config = dict(
    num_hidden_layers=8,
    hidden_size=128,
    num_attention_heads=4,
    num_key_value_heads=4,
    head_dim=32,
    intermediate_size=320,
    vocab_size=1024,
    hidden_act='swiglu',
    norm='rmsnorm',
    norm_place='pre',
    norm_eps=1e-07,
    positions='rope',
    rope_theta=1020.0,
    rope_fraction=0.5,
    qk_norm=True,
    attn_scale=0.213,
    bias='none',
    tie_word_embeddings=False,
    parallel_block=False,
    extras=['local attention windows', 'attention sinks', 'value embeddings', 'hashed n-gram embeddings', 'a smear gate', 'an embedding shortcut', 'learned residual scales', 'capped logits'],
    init='normal',
    init_std_qkv=0.0442,
    init_std_o=0.0,
    init_std_up=0.0442,
    init_std_down=0.0,
    optimizer='adamw',
    learning_rate=0.00264,
    beta1=0.9,
    beta2=0.98,
    weight_decay=0.044,
    lr_head=0.00658,
    warmup_steps=204,
    schedule='wsd',
    decay_fraction=0.747,
    decay_shape='sqrt',
    final_lr_fraction=0.05,
    batch_tokens=[8192, 16384, 24576],
    max_seq_len=512,
    doc_mask=True,
    train_tokens=120200000,
    max_steps=7626,
    dataset='wikipedia_en',
)
Each number is 500 + 25 x the weight over its row's rms, rounded and kept within 0 to 999. Layers, rows and columns count from 0. Numbers have three digits each. The size before them is the row's rms in percent of the matrix's.

# layer 2 MLP down (transposed), 320x128, rms 0.177, rows 202-238, columns 0-127
093:506453517488515507518537516492506507501496510499541537522495489470470474531462501529501493494471555487464508522485507511527513468510419513465485467481521519509533472540517513458453509511538468475518487509521466501501490493454512475499477513462546489525483488465503487486485519506506534506476497473516475583538535510496526493504507532483534501544487530528524512506488497510533492497511
110:464485471497490538485530501483503505549519500511498449494521510523463524526465475520506489537522507491509514458511485513545494479494440509516491506495496473491530532496540499498495514486515488491519468514461493514511465477518497479459467533557500466489497450502452522494536512489505478449484509513448479427490495473541514504535506474510512521479476497484504561486517480494460503515498
107:514551462473475482508501502488550514498509510483519517487487491493550542501485481484492539507469490490514528534498502468503493482502505483468494512514525548529474493532502450525523515463492474537488507508458489550477516505497485545528481499533536497454489488503468538465520488493485475512511461513532520544505418488505467506479513438490517479504505488483472549492477478480505497470511
094:464494451499495515491476473482508518511451498509509460472520566502473521503512499506523449523467510512513522466499546495497485485505520488561467484512515516466515494485505492483497537479528476463498463495522502517476497520509486510504477479514559490450500507512516502478492502497516482552470470489492489467489558453543473480531520493463488527489510524486539497521541502440483535511493
105:488515547528507512465520533498509526503524482540512502504496485507504496454494495440464498470518503526476488525483439511502537485471486520516505497531529484483506491519510440584506534517486513510475523507502498468514490518452465513508477512542481537478477502509525547493483534487511496471453534479514508552513494514512520533513497475534497487504522470475484506534491516494543457498534
099:512493518490501496447487515454504495472508496460500481512476497531493482515501462511477524527492500515541513506477526508512495477535520542509507523552497494534498508523499499518437488486494527482488461520517469505513487482484522554559510488485519515445513544516516557486523499523548521462522470548556499519496488458509497502478507477497527460503508520501523447473525479477491481478526
102:502521557501506490533483506484481503485504484465498490505542479470497493533492447495492491461493536508507500565455477477501525524504491483542593483508517534504466509489518495549501467540496492508510539528542480534485467512497514471473502479453451508521536526455514494526502510522497479501520518491466496504506460526513482487484485510495490478497481475488506507483480552491519491499453
098:478491526464503505516485496461539508511509493518526517507518495490462486451474488486507521535520507490533491493524476517481532501454490473484509511491513470461520499504522421494589527500515510471463549481526486495478525460506494503501511518477497530443519503477492509479454462482463502489478535477480478527492485469447489500495547494522488464517480490526494447500500498486493489520493
108:466501476555506487496521526537516519528500491499499542495509519489480525533456472493523484478491507535482479526518491501499497506491514503526536501513469521507497515500507461519536436471503444487485494509517478468479495488515498528547493556473542445494470522520523553501476519514453472507513488497490465516464511508531492539498475480475501535465497518465506496480491545518492557496543
106:534467480532520546458505505504525519513503553494497469512500514486467500533498477520512529493522519469469491474498534508477458522502491488492502468471492499483464477522508509508532510494535499523495490517537509560475470498510451487448518494476483543456498503498503473532550493490506489492484521483510529565500455492508541547473521517498504562570494521494502505490503495483527484502479
099:483500494491519477513460539504497554465515501475442511481539449518530509485539529440489540493526518502493484476530495536508494534500472465485482489548486534480527512516503527494499501514500505508503506494424494498485510509487473558522492526498481498505482525452529494523478453468520497550544461522506513515487476489485506484494481488518489507528562539491485540490509493501523501502512
109:498494470458483483506472504535497461523483488480523513563523478532533528487518471504549475507520478484463508483506483530498523478512533496496484506436482490530545481502537522528482484502453524513475506508481500548459463512526450541520531504470487509505505531507463514520473484507481466503504514530527472517490489475515502534514506484459463489518505443479482504511523463506527487451515
102:545520531510492486511523484487482513475535508463503530497456532505522503477476505485483503468483511497488470498494539541477483509508527503484537499518477537513500482497486565496483484500510498559484559503518489477500514524492515504513535500410490535480523510513469465520439468504476491521529511496485515517477510528513465483516499523525464470552529454522499473513471525513481511530485
098:465515501467460534460477511494507483515513505542549516500497519516472516509482492559502470518483506478470501495517548490532531496501511494529458530490544517501538509554494472464544454485528532499457444457525526463505500524528488495503510520484497493501514517519499523519503551532513496493521469483495489484520504544542484495572521495488514523449485499515498484510486490489512490527508
099:514501501489470479500465556498459450539450474486505504482492493490544516525462511531504514472482552466488506471469480529525505499517567524533494492523508522477485517496511492492534462520471514529523479490545536527516565502505546476479497490484474486492509502481489497480508516516535471513475496485529455512477538490501565480498539504488491462465503493467528483507484487495492492478508
100:583472531527523524523491528524543516534481476515472471512466536535461446504490486502489465470512511537472454514510492490492473534511458488518484474501499529472488482494497525519476493513527481466476486493549496506510468494488501466512511521469508474511479486507532480493494503483493491493496494465496509533517539550533526493540442520498478533508502495523491477505563510464479526508488
105:494553497475425490489548487519507533508481501515522520470497527507499478511558490515495487502527472521461528509515509540530490520472505508517534491472481508533513500482498528480476458486460535541517492547508491508524478498563477514535482507466481509534492492478492528536470526529504501513547476476501528517488446502513495495515517505462489523482528468453511526520479483465542513505513
088:502480432476474530527483478514489472498511515540539498528503505544495502496490461514516491491505490501491471458471482538494496492531514494505464477465514484481488481506512470496507524508490506477488492505485500510531492462564509487489485545516490505551468516547499526488509476531493487464511481480548536473543479557551491483544473525480510482438516535471498462477518481520520520507483
095:499535456492494555438466519499515487490471495498488508499475491513532491521521481473471517484537476492566472476542482482478512435479487496455501505492476474533501483491519495522477497497483530482476513549512504502523461505495520516500531526503489523498495498490546524551499467497518496467494536536509482497473476515527472536484527483533518482446487453504481484510500475550502453504487
105:564514477489471528469531516496473461519505435470475505508518508495521543511487535489495484523452533486457487484505470527479520489484510485482463505502479455507502519489527511485496520523495532482543496504559443475497469516508482475469459497531491487501527498506497556523524501491510453500494487516504480491507509525508516502522529474485499422504528480483513498531519467524505547505514
106:518525506493509487513534479531477484476515513476502488492508455509472520514527521466523460523523475524448478470514527519481529479508488517480544478422494499481496495503532544509465465504464500485488510484512488524464478495528466476486514536484483524541494483486473515555451487524465492542508497467483498521493505500494459506468473546423476516503519499488484504514502499481543492481481
098:494510500525498513466456478480502475481457502507491465495535467549488561534503493487486499509514505509492517466500500450475533504555532484452472472486504496481573499481537463501472488493478493433512488523562501497547501488517507525492469498515503469498485477555486540479494541509518528494487506453526474469500517496521478494478493518504484520504513521493514515504519475524474496533523
095:482515516505523487444505519481504564512474497482521518481520513531517493501518457518475518518521487526495512474497428505496486502505477491482498513497497507519489520500486517515509507538484500479478508487516527535502503497522486503508550466502504508508510530578478513533497500510528557488493529481512514523523464449542490470514525558514575493516524516451524484481477462491454524512520
098:494491474485449475506501505513481454511568508535488497486479569493475498482485505485505499503449549502458510520500524495516478507502503508487499496478513467520476496506483514505482482444483456466485548490489501509469483482490477508511548480489497542488553497477539468533460478499517506551513452478484532516458532508523488494519514516512498502511525459512506464503486461497545514494458
095:495468500518501468521448480472511485542489472482515457500515492528489549476527531542485536504518492511494542484508537493453489532490482474553508488489476445519502531486508472504521519492504507515475504467488510454499517461499497512504513482515486489489491470508527537465517481458476499506491503549514469455491522452495510522495479492552540487541543519509506449493528521479482449491509
099:493544480509477500508509507518518458513515489475498508490477493499538533534469534471499525501553480504537511538561506514521554520497528497490479493490477503525516477468524515496464511488467514540515491520542460487499513490520512534470523478453504539494535503475484510491539485483523532485521488482524485475509466460478484499494504483477512499477434450541488551506493497499562487469490
095:505445505526506492485469500502478474474538469525479473489514485528481545477495522469483519520471548530500498499529490512498531499505442524497497474550499466471532517507496480532453445454489515508486510485440465464515470536497490486552482510500482476517502539498468543501555511512509498497543526494501501477503488493487457490493491463492458489484520490538534480503498522505529516475497
090:495492455496456532487542483467478498518509474522486495494511482560474513470483508524524538528526519532530486507522487516508480493496512468497455491467480486515523489506510474451514543487463532511486456495447511498489493531489487509493508509511523476523527482517472543515538507492473530504456479533490495433489518507510480552534500506493510491564542503449481467524512493465493509478493
096:535479532535466493522518515487491471448480524528485561507492496524512464540492547489500463489548504516503499562525491478531549499462535490513484514508460508496517519465479495514501512524503523489500519506482484508471516495473485510548476499476470510528495517504504507481517450482479506484503509545508500483497494461484487465501512481555513452547550507493486478474525463538520493479538
103:485498560475481441508514506488545459499503505506497541487527486489528515494479491508488457498479481498522500500509479511522511516543517506520508443487491478479473501514516521521513534435452512470500491495506519484518456503485505494533499518479519501480503506546544501491457486503560473519520486507519487603526497537487515488537504468480482513511512472485491519518477519507459519492521
097:480483481473495486549487470498490510510491478484500466509479480532505506502515476523521483524501480535496506495487478492506487478491475499476492503507508471539453507458513507540488477444442533482505486488488451519490524490512482474508465546570507485508499494520536488528525504518476514463535497493525458435480505520545465491563488480459502483489494503500524492493500471503530572511489
102:506494508455474488498493492518536550515508528518471525467480489527490525492524471483495547507455505483482502454497477480514477494527488483511498501475562456487477464493524465507556553508509472481474487499482491496512490500481459526509457488535499491542524458515465522548500533491534485469496441486502517505511511495524481493483523476517494512490486460495468515506471533469511495567511
102:459524468442476506476466472519500533508447484513491507498516487508546466502521467489469472547500508509521483488519484475505482483494475477492468513479530490492515513475514518501513521478508503495509475491436493529564469497542481517466441522524520516523474457482522546482533519463495507452498511541480482486507466496545463514486502460487521530488477507512515536485522493500514524496529
103:469473500511512517478515531525473512524502555485545491500491535526494474519459509527498460474480516540481519492523508536515511489487489499485496491524504458526507482522501521495478500528458522498513566460522481488467546511539434506525502487536483514498484490479544492483497501516525463525480549501515483524485468493523476524504498475498531509549577477498499465500464528525495470498497
096:512494482505527492521482532502437475467509507528506478527491439454552506488521473474530486485491476469493482471538481491534452521519501505504501491512502550501535516505461526480498496507518490482513499510526490443484480494515515506508530505486543522527498519473491490494454529495486474533463487525506513500525479489476540488498476503507485463495510602501563512515504521511477489519493
093:532483469521496514522480474459512476494503483469515499499492495478511427475487482535461531496528561538496477529473461478460518503501510508506542494470502499493510476502550500517531507511494508496503497453526511527502501464476528488449467445546486527479482496481537503488491569529478499494476503491497509495495473480454505506498486478516517517507502551475514498490521488553489458475521
107:516512506524485490498471533486505520491483465487473518467490508476517457487472480509533463490523531550481496527517500529505475515484494468537504540488467530517482502445473490514528528481522468511545493529542530452549526495510516492517461478524495471509471531491497497473535552495511484478520526534504486449512497488494551488521490474493513526440462488528516536510471526489517481478524
# layer 2 MLP gate, 320x128, rms 0.177, rows 203-238, columns 0-127
095:469538450465476530506474481467517465551498441504495496503508479537491498474496498500502522526504463471451510474485534529481507467518477527482469490508523525477528526511439530532482500514547508482530481499478482491496520488541482503457510551550466514478505498510461490489475499508503508442517471492497505498524478481510533490511483514440466527496510494500497516500545519462492526500504
103:492501518465504510479515491551515481540497560465504465523492491508499521527500558499487501527509453501485523488517502492473562524553519508497524514470528519508513490527494555510491517502491546484501517491483475501492540486537485518485482487525496529437488499515485489489484499485467500512480542509498537513520460485476481526505478450524511558479485529493499484517516540494535470566500
100:512555478483508494507481509482513478510482502485505537487453512489511501481512477500510554472525454499487513480480518489534486494501527508500484528465488504471463522518492559528538547511524551544499484489464505524471498503494496495530513518510496536514489529499517525532531530489524546466511509542477525443513505529488456510497487530524520518524534503507510513476478477511553462537442
105:488533521435501497502496506484475507538500463535517489509513503528476514466509488490488497489471466496465511508482479457505484492500521483507489553483529484463507531546519516528493491498462555480491467488450498510495514519540491512498475510527472496509477512531480501457492505492482502467465482430551486490478470490528460479527470414537511495464505517512492489524523528481501490512488
097:528524481487490471488519509555510470495506503503497487500548483480536550469531484506482529502507527529446553518496508493479545473481469469525491489483503528501519498450516504528524527493506528473451483461546491488471501516475506485517548505528493554507483481511474467525485480511531489499439475495465488480535508459478470457530520494458502493460517481484505484507514480499533501508518
101:524505503452485550537476472494500508538478501509519535495491482500472492481496553508476502527541493482507471489506503544508513472548511525490484486514491501477485504443484483515493524472487457485491563480502488503477492485525496519521499507525494434479498522515537502542496528506493470484482452515461514523486463483544524512500476550465508537498493501498517536512552482462517533472460
101:484503514482523518517476469503447479509483518520519491473531485532485485530488513498502486491464499459496576491488495499462470532499484486496480521468531515490530514540465499511483528482547450500502480497471499498506490520517427466425513473510525480494495544508500508489506538497515477524496485533521509498457481521490498493515506471473515481483466524451511484522460546511491445506482
106:470504521475526487540530483439517496507540512518506474512497467499514486511472428499489438515465521547504533497500513514546482502500490512541534484523515463515534526527502515511442483482526496524472486491460522513518521491477461477484502532518523492489500525506471471470505516502518485495553507492508519489476478512520500473470498503490512478501486481437560548494506514465486526515482
112:533490506473505491507488429481544511492422481547494484516517502489469507513510489504530495525518436502502451527489571509496504497523557483480494491476518535448504529504502491463511515490490504514506500513549496477521539506467507479527517509479537515503494556517479504501499524528506536515473491500485494499548529498483478507497509517458514518493513489485515505526465498483546507519450
099:475483514503477540540487492508506497564486504565533513491504533501493507511494525505500475487486544486517517521510496508512475471490465506496525502461558487521491524544475499527525462506476476457487536500510503503468504472525476412488556513489529462514480502502510522488522502499523480507515495514480465521522448525505505484439507498523510477491524484480462498507530558515512516505525
112:468500478478520491549502478441465473467453502467542486532507473500534499511477508519522454497498423482503544465482503487492490504510546528536491520515511513461504492490493496471496492487480481494515525457491505490479547526550477508500487503509469494525527532451469504466491497509464482464537527533487520465522506512511504480521505466477508510492496539501542481526485525524464514509467
094:499531472488493510467473502481459490485482497558527528500538492468510512502508532528530499473523487486475461500496473433514498508478483458501485497514498481510510502476487465516499513532506509444516467494486466497459470466470500474495467503550518507553496523502510540546576533504514462517505458516511471470469499517513516521498496489536506500480510506445492499520523457464504488493489
103:445502471509496505504506511488494565506502467511488500454479511491484521553488516517502521511492436491486515474480507511517484515471527525487522512494494507528497487511503560503465512503511526464512494491505529525523514505496479456509523492458535521472516492538532525525512503532505494463549503470497506483501506513506462490483499436459515472501500475493512478600492502470461518492462
100:501533531486511502515489527486498557551498513490502501481508436525476531486516460507496433483511461489505471499505513476505493498487472467499495482520493447464552493512486543481539538491528493484478490488522486525495485524489438490508488493512540522523515523508523535493533462487483462449510497506460508490501482513494528532505532538510480523443499483478506474505478500497435498496485
100:475499516460494535536499494480476482519506442465515492502451507559466510512481471519483473517477525470504490515485503501517487484536509488527549499509486503499509492530492485511515521494500491493536514503490486498443511478528485514502479505514465495491518504510461492544468534510488476522502504571480521467492454444512508514529483466513524476501544519494555479448488489499466545462540
110:511474475481523548559510485461465515478497480500504494499536497544524520533505496473517474483528494491541493489462521491482478507530494518518525518492465519477488530465486468521491486519482500489551460490463559474492524502503472449495507516523518498481525514521480471488487518504535489472480528512491535464461487546522465474536493477456529449491497526528537521497497499479463540494488
090:503547511503486521472452515486455491491491485495491470520515507536519519511479481514531520521451518509434463490530502493533479493502522467492525474512530519496505481480533534504521493479483488433493473481514452481480527518517462502522500514477470489502532484486469476434482485507496540501518504513480503546554547505482500534501508514531513501485514546464485481470513536458484481472484
094:469528531437479517493503506480518495508501425492478507486536471509482528518498486473472486516550488503471509513560498502486512449491541543464520464510511474504483479478509527492441505485449554521483470459508518508499508518487518497505528490500500536519476534491485533500534496480476531469509514547508513509479480505489513480520465453503522520491539499507456490505525507514514465493472
106:514461477524508542513476497503480508550464505573527490487505534509499503490506461529501526523501475510478497518537536480502519500513512492465491504489500496485506537496497480487509554486508536483505491481509468497540508493541520510472436501530483545517470470482536526478522496483501442475461528497522564501463507517484491471510553458491459494472515505512529484487503463479526482519499
099:505491495500506512525487472487472511510487478527513487489549504508491526475517466493525479495536491498503493542470518508500514529454492474465528523491498452532511463460491515513520498504492513439501487474512529475539518488508498467496516529494492542568524556513495503525456500519520467515496499508482535457538510481494501469525477483487536471484548537495540523543470492480498493552451
095:495491550464510498467483490513507529512493522512464528478519480550550476511477471531477521480488490530483525494517516544497526499458490538500498492492448494501525536501469566453479482486533496487477526500549518477460489490532494501497487551521516496490516486513467461487468505463472542526518482451461476491501515497494516471501455474499519469463516455485504506543513500498486490508503
097:500488491515524486471463510488487446501488463511512459544509491501468512550552513505495507508518486510562508512498482517487507468496528504474527546522495552532533484501500545456506480486479500485520415484494500499525537520480510532475466491461501504501470539484530485470524493505519514531504495513525495498521475518494486483492497477446513473461518537491479482507529530536496460488463
095:479489501487549475521527473479439497494491503472472530510475482493545486501455568495464471529461463516495483524521497516526506472503501556561493526506514547447541474505502474513483499489544497484530520530443496494472543490504522506489498473521499477525472529446511500489466507496512492498506508469494492513522501520521499525532494485472504528503455482522503495501469469481481511514517
099:493521514492506540493539492467484519493475486517539516479501493461497508470490462507490516470482518501520490497514506455507501490470467496475500538461499452525516527510481524521526484432508496519489495475484452525483477471518475460487517505487481528499568494469527464456522465479413521532535481519479463508509512515503512486499503481523522497485529497494472521523531499474479458486533
100:466509489492513494504466503509499509476483500505455446481524464525488461505471472517510519484504502512488465470501485502473503534478515537496507531524508522546496482498501516463510529519508469484493495498537496515486538536516493519466496472501541484491510494443544509516508526530516479507518549551466574452478501513479529470503468496480501528502525518502485486451508511558446462498484
098:498502463498483507505480483463490468503512471497500478513493519499478518507492527471505499497441498486529500525503480539408514478543519527515528470523493481501521482486519498486514515456481548525493476464472435498524515531515519487493550508517473545529486522505458533501530492520539538533536517498512528507526515520485538512491458534480510525493500531490515455471519531523519503506508
092:512509532520535480509505475491514522465532482475518514538455509480489495449495511497476523537503491495476497500476515463529478519510521493527488494470516493533481506484554483522529530530448532533511510515461514522520546532498507515433506472516531500556474508488496470461485488512480462516506484451511468488509466512477519507535524477486542505511571537494522481469490520502488506515506
095:483468504500483519512538504466485494508518465510479531499490461505434437514501507509502485484490490520525546517531445509490518510477514461504524481454491515451471492490561490484507484499496507493551483472453496542521525512497498487536499486502481503547498495521512493504500520505490486493473488464509535500486460488482497450488532580500512516504521555527474467531517466491506495515495
108:497518507496514484538509493450520483484473473490483521502508483480531486460497506523522472556483482475499507493472526496473515552531509521517493468511505517514495489496479517467523472492494527495535471491498498454531507450475519481453522511539525547502528491545505535488507505559490517528499506508502497508557480507462465475553465473518497488497492511518534572503490520500462544486477
102:478501480468522559478498489452516522545473463493472534541513509524492501516511513494494483503507536538485523480492538513517544550532499525516509513477467508524517484517486496513487443527528492455497458498471534488493554508481462500473508487537524472500529453518485453527496494515449504516518473515478514493469495538498485476477528497528534529477516505478500471511486520478472466509467
102:487466508495459500528496517483496498524467467527471494500502459554481500515494475510495500498478498458491503458497488472515452465493472454515497537505572499495476493533490519507495511521529499460473491458445436498515462475519477501520492506459461487507491499496502555499488545496533533494491545531489513497502511458517491540527539486482503495483470494499495496542505537501477480513538
097:489461553493518549511494478487503488504476524511463539508562492510493463531519497520545471486502467542502472507526536497555533536507460487502500513491490540510525505479468512535537510488508544497502468475483537513511509492499484513475523506510481478502566533504463499498519536486489501533539524535510488519461481498499477482493516538486513454507495493490520447451495459498509496499522
098:526521505476489490464494486560509478521526549501538505487504510505513502506529535543493511518443528569494503451564502472499486500539459480441526506467510522531519485485511501509469516489467514442451510503494493470514505529506481474458513511532498521532502507525490498531472516491511553517482513517503502527467487517461508507482501540493527499495502495461528520496496503479496463519492
098:505519505521488512519521473492490479523532526501487473462433553546486525504501473511471511483497541464511537525506507486478546504523502489445538530495524466499511497503483498488493491521505444533500471527493525474507487542497456469492515506492475523491486564499520470503493516485535509485456491536513518502472473505489490523503481497474488454473473487532453485536495446504516470527530
093:444528479501497473502522488490457496481489431503487493498505500523476487514517434476516461508510500462522496469496488537501488459517466485494505524521483510542518507509492504540467520485461496531478505454510521479511510454506468460545533520494493485521536539496501503517496514498547532515509535447483515488532505500545483465519489498471494513497490468480485471530502511480463557524472
105:513510483475559498523514519514464464469502490493554507531531502482527522485493524486491502485534487492515522505481498495544450507527476515498548453473472497449470504533505511480516483487470456502526501471503488524496479522510472503530552477458516505499497517467477515547470474512468538523477458477461545480484497522504478473476499462475471486503530496474547503537497492477503534500479
# layer 2 MLP up, 320x128, rms 0.183, rows 203-238, columns 0-127
109:525565573501529520513465485484466530469545474484529515500503506499542516478479515456499527486468528480498567523523498521504473549507502512480510537524497483458513520503520514482497543544482497482467517506524553519524501487470473518496499482477546469509482486540500482510512493480521455522476498507514509531501524497470518474516467510540491528507531527501524517501511470500523477501528
108:486532527462491478517496496496497503486521497472505526520516467517562556514491474547523491481480485473494513528510490529490544516456485460485519513506495563519445507548478484508513510486456558540511520507477518515494558536485501521497469538505518493520495497492501473520491502515494523513532501516502534504440457502506497489469480485525513519494519504496448486523459454478519518493508
096:485464474505514550508526495460518522497512481497503481519511507517501514528483533490464482528462547457509493505514492548443509508536494500524508470528466505519557484499566450540470516534467466449498476515516513485484506545499504490503456499495501445471480506474491508502496481516522484533499489478530493521521533484511519472466517481473499510495523520531475500523508523436483485509500
108:490515543447483464504509510491494500551528506532523498527530506553498495506510507469504470466503490491490484529480469482497532486486499470491511554488525480478494578554498517563512497500502535487485501490476479520498486551487488489493490522537436521502479516539509485466484501513502474476470488463549488510481482503540494481511485454498543481458500516505465530498528511493498496517472
095:468494493529493528487483520498488516440495487477486500510485490522507523530483543505513477509511475438503498464500489507521512501526516507537490499490490532489496509501536496498486469493455498489506534497440516497508550552512518484483523541455481478535483527545496438498498487511504513518512517483473527530492504559463508445446501507489501560506485544503490449513492505532506463485499
102:497483513497452517522484465530461480519490501504481535504489483427517514522512476499513466509500539513508472547505512480474465546562498524493505492507531541516489533478550477508451472497452474494540535525499521471482493481461527466479498468524500456539502525450507527536524509479529496488515509479516494505496467505531495482492478524483478545497495495504497492521493496473487461506468
104:518440515500543535502491500540475465489495520485532459489554471489503493485513548454489530501480506493509533487501486499459448502529504511467481496509556520466495508548462503513517500480523485505497459452453527471517507538506493512434546480478506480492529521503528499499494520509500495517525508489496497509461486553483507480541515479489497528519496489469492481500474530472497478455492
112:482514529508504469472486501510533489476484484511533483483473508508467496561503518532512486485525518481485481509557465456478534462473488497504507489468488500487516543551498509515492518579542484520508540496488478485497470486518495505498548503519500523446525474502468506474530545530494462541502515516506469472514518446491511525506500528515478467472460536472496509532481503496527500521489
115:532475485480493487485532453496550487489449488534498513474465505481478512522515469499503479522530420491503472542504535518489513483526555491521484491502513512496514550528517498492475499503480524522472516521498491511504494490494482504504522525477543464496455548572476481512468565488496513492514491540490488532528524524493483532485511515481527529536507528517521518533484488502532521490480
099:503454493515474488489498504534514506510517547503530458527526499527517521464477467496540488493475466499549462505460493536473531481470475493504517522467445503501472549504482477505521497485521520473507494511492475439511479474527483455511494497515497508535496496538509498490495485496472513573534489479483496497508517515509506451501473538486498456485506490488534471527495549482513550545498
112:478500490479491452471527495495498479468460522485521496507472463440480523502469499515523462511460509511452531546508475499506539486535559495532522524479490515471527515530459504459545466503466513521487503547466463504499466512519496528499509496485459471507481483468490503524507504449488507496515468540506501521530489502523491493495496502499489554514490472516484492548492532529531479486537
100:484497488507472507499518508492496480512481499532474493468500453476496486507511517516518498509475476513516481486557497489491505478500489508508494504529538505450524523513472501506539498498496500526538465480469456464500496487520510479459499523550485451510467500534538586497542546514505533527497474515486467459500507521519476538505481506443545507483525487427498502509466494512488480473475
111:506505523480489483499489499552482470504499515529518475493512450508491469446557516493534475495511517551511494513505504479515485471495436478504461524493521483503522540495463445516552504493503499529482473504518486496495468524484531539528469494517496488535496501464502489477507482489476525526471498516533473515481472505476514550506485581513497503485475543476462502498514509515530466494540
097:489465479520473520489471483507486514519511483519460506490478508506513472444488517528516502515504495468508524440471500476505476549465479519524490495510513427502519476539590502469501516535515528490472509516495530527515524562537480463479490505522508494525478517473497514515505481510528455482489512508498537494467519505499515451502472489494485523537511487467520498513490497498544458523521
099:520453489492540503548507522495484501523493452473505494517492501483519478521472539531482502484562519438485473500467497515483518481475509502496530481518518494512484515524490499486524480527464496452552557487476482484441496520520510467496538523527511506499522514487519496520511475523499472532485529506483555474526557472504481491526496485486505490482455493472492487498483447483457464480510
113:540513515507477509508506513543528489493520532474491504475509540485502510476531521544502505538513498519509508511518528496514483461513489459473475481456496487463515504521507513508526517484466501444488502517542517508511441518519519504493484519464494528538474500468502452514491513423472500492467505500492446557505503500516529474460525533544484519493494472494514468505520499522529488549549
089:472465494525514492495518517476535531500469533527501522465460470471516468531549525493477507509487483518495515487459473482484508506521486539506448461515525512464520518525496484531519512461493525556532499525506500523534474508472508525511527484512536475465489500521491549529530525449481492512496498508508491495522452524510513543511509489468459490520479474498491523468493484566470506489548
092:511513463527509519518521500517524476525509485464486499545500460524521494480539513491461492496536476491546530499513466485518462485495492500519508460447500553494520515447477521512531441466447535432490472493500506475515501502494552516524508450518513500491457497499508531529520459472517530510509480512495531525483511516509519526500529525523467513517488500472542526488495500537510490507503
105:532512472467500521537538514504497503532527449466466541553493468504511478528510495483550481521457506483508487501531513536495512492508518501476482508501482488449472537504500515510517511554519506453555510505556451461499510519508473494472480499474459510517494454510506503544524502505484484505494520496530511521503509518457520492502567488521484454481505474493513487478478464495486536489504
109:492482502486452508475527543524528474497524517541477504486482506474545511540537470479479524515511521465509522508500504519509454488525513501516484468466491509503524528547495532489483539484497537485473520532523500533509493538539512518496481434493517527517490469542527474517488534468495514553481487495512493537542502505535514483464473513491465529515503478480491529508527527524546502449524
099:506535492469488471493521518515468512478474492497534468472519495488523510518469484506494466508519541481511464513489553456504509509515512500479508487521498502467462483527525482486500459569517512495499477474462499518516497459478489489478514522514484492432519529514459520466466547507487480449539520578510526493532497498523478487444517512478483521516481484482522484504467485522482472506483
094:507504461507488543479536506492490509457519502471475504471515495473517533470493510556473499493527465525493515467455489495483467508506503536505533530524535510530499508454499491460503512473463502508470512470550559510485504483488452501524552503473491532540557523474464494518519468517541546502486467525505483491477502492486528471513494479507551511519487513477491482493499504513463469507531
094:493536477498519518536533480490450511522485567495511532501492509509475490548510479442465513494484524486495489542515500495515474457541497527493510488471549531501506502512471467486489461477504476474503481476516495525504535515490556508496483479523501474517524519508505489529487498531511528425525507510556491479507503506490509517488485481463514531508446496562492516482489481496544514489462
097:507480524461480505527530487497476550528446492483502504495517483476472491456493522504530485537502484468495524479524493509501528495507502467502482491465510477509404558484536512512500525493487479498481532466452471496507520511497478507489523513530500507497483497503516530509489502499452540528545481526507489513460512476547474461494461566525539516484491521475509494465492471488531504500489
096:497494480534453502437466486529486495518533548523509506506482521507506467521526446515513495474447519500462498479494507494507501514464513495479486524501547475442492495535481529514487482457522479492447484477498460513501484506508513520510493506543485495529494501484543475496453505484534464491527483506490508567502468478506516464516477470498523535484518464458496460469504519480540492504497
096:549524545505505497529511508484489499511519496507520479462441515513487482497497512506483464506502553479501522478490530472488522527492484506503499467520488472504515475473498502524535495528444515484479537465484467487497476533498502495543498500506517486489520494499502532550516477461451460495518454499489515486468541467510507523520499502484455535489559473502459505460469519448545471473465
095:452487453508499496468489521557515493519483495525524517508517474497542443525480509547505461475443536522495485492474470512484528479491492546491467522541489494488467508528475500489450443474510433496499495500519492478523516449508499492511501542494494472458527492456519505491484520510491489467554534494471499504493525495507547478500515538510491512492468463494501492516488494505508522489493
095:513489498513511491546476518536480459473506515543524515467522506463465474453545533515513473511472481486520499457537486488497510493494529529463504493482492493490526511505488501495434534481512527492458548474489507543541473515489538531528507456514497460501528456492519454539495497509465464500512477520535479466488495503504487535533528534514498491509475542505467501500482485481491520463494
113:498509547463486475537508486471544518507467479541492539493478532502496485488499531499514498532491472480494462468546531476496471515547488490474493489468507487535507506497433538518583503454517530462466485469502490510483479498486494466502506556491505486518471473502523494545474485521516494515553496513502495521543474517514494483506470492506467508497485509458475543489481492486500517487514
100:488519490544481462515496508491479463470497519520485488459527462481499487491499439526473512526498460492479498492471487499499479473447472503484500469519496486550493489499522479476500600507434480544502524505552480514531504517503518486474462515504500506477488534513536489492513527536546481515477550495498492476500486514482517500526462488494507478467477525513507505477503467521488524489532
097:516515504521477515534511545455443463547487467491483511521499482518463512547522523530524468495495471433500479490487486465495514514549505517548498532486476484412518525501484503493529534466502466467516482466504498525528504478501498476533526495517486530504551490505530480490487508506522541515489448496502459503514508486464508509500510492498516494506496525521466505503530518476484497487471
099:467519469490528498520525517500542459492518492469532489517492470498500546461506461491497519484501510457469544487422469493544467482539474529474485488499532486506518544493524495521476473544462453512513501498523511513491510478515504561506465528484507514511470482480510509481494446524507481495519492483513527487535526550510467497468508513474472507471457505490505485488525513534500495506532
101:482486531476503549517510449506528542543479509498505547499517514516508508566494488492510519511534493489467508498502498464501517492543486452489450488485530493497446478509525488516511573474491522492490465479516465488499525465503501485544515535498528511484494495521531456485518494511513506504480504508513505503505562522487468487523549516487492483461560482512532483531537500486496515534476
094:476513509541513502480499513495527496530521475479486494490467500541539520456490470518515519473494474451449426463505507494514535521500495510551478530499513459470506518473516478524512504479469498552502463522463514511506544453504521512477464458503486505458461505502530493518487455480510517503504492473530533459516503478507518531524519509523484506517492505491492556511523493558503510506504
092:483518495521506478484519529503509489510486445472504487502487514519498521542549476487512486458520528517525496476444472497469515498507483481474521493542470492549493519454517500514445528469489509533515497498453501530515485495535478502528541503478500499521511517470502500516468499499503498486535538528475490514521486508511476475517554463527497513529515429478459498497494551516446543505528
106:496492513518483494481527499509506523524471501463464508477510500547532474506469535511500488530479477507490511490490474477502554433504471516495459530498502500494508491507531485527497505502489552506474517495479497530535511516467536508475489518473473510556464493482492515512446518481562521488502495499475481484497532535496525503518522543495541573481511534489450497479509460554514514528508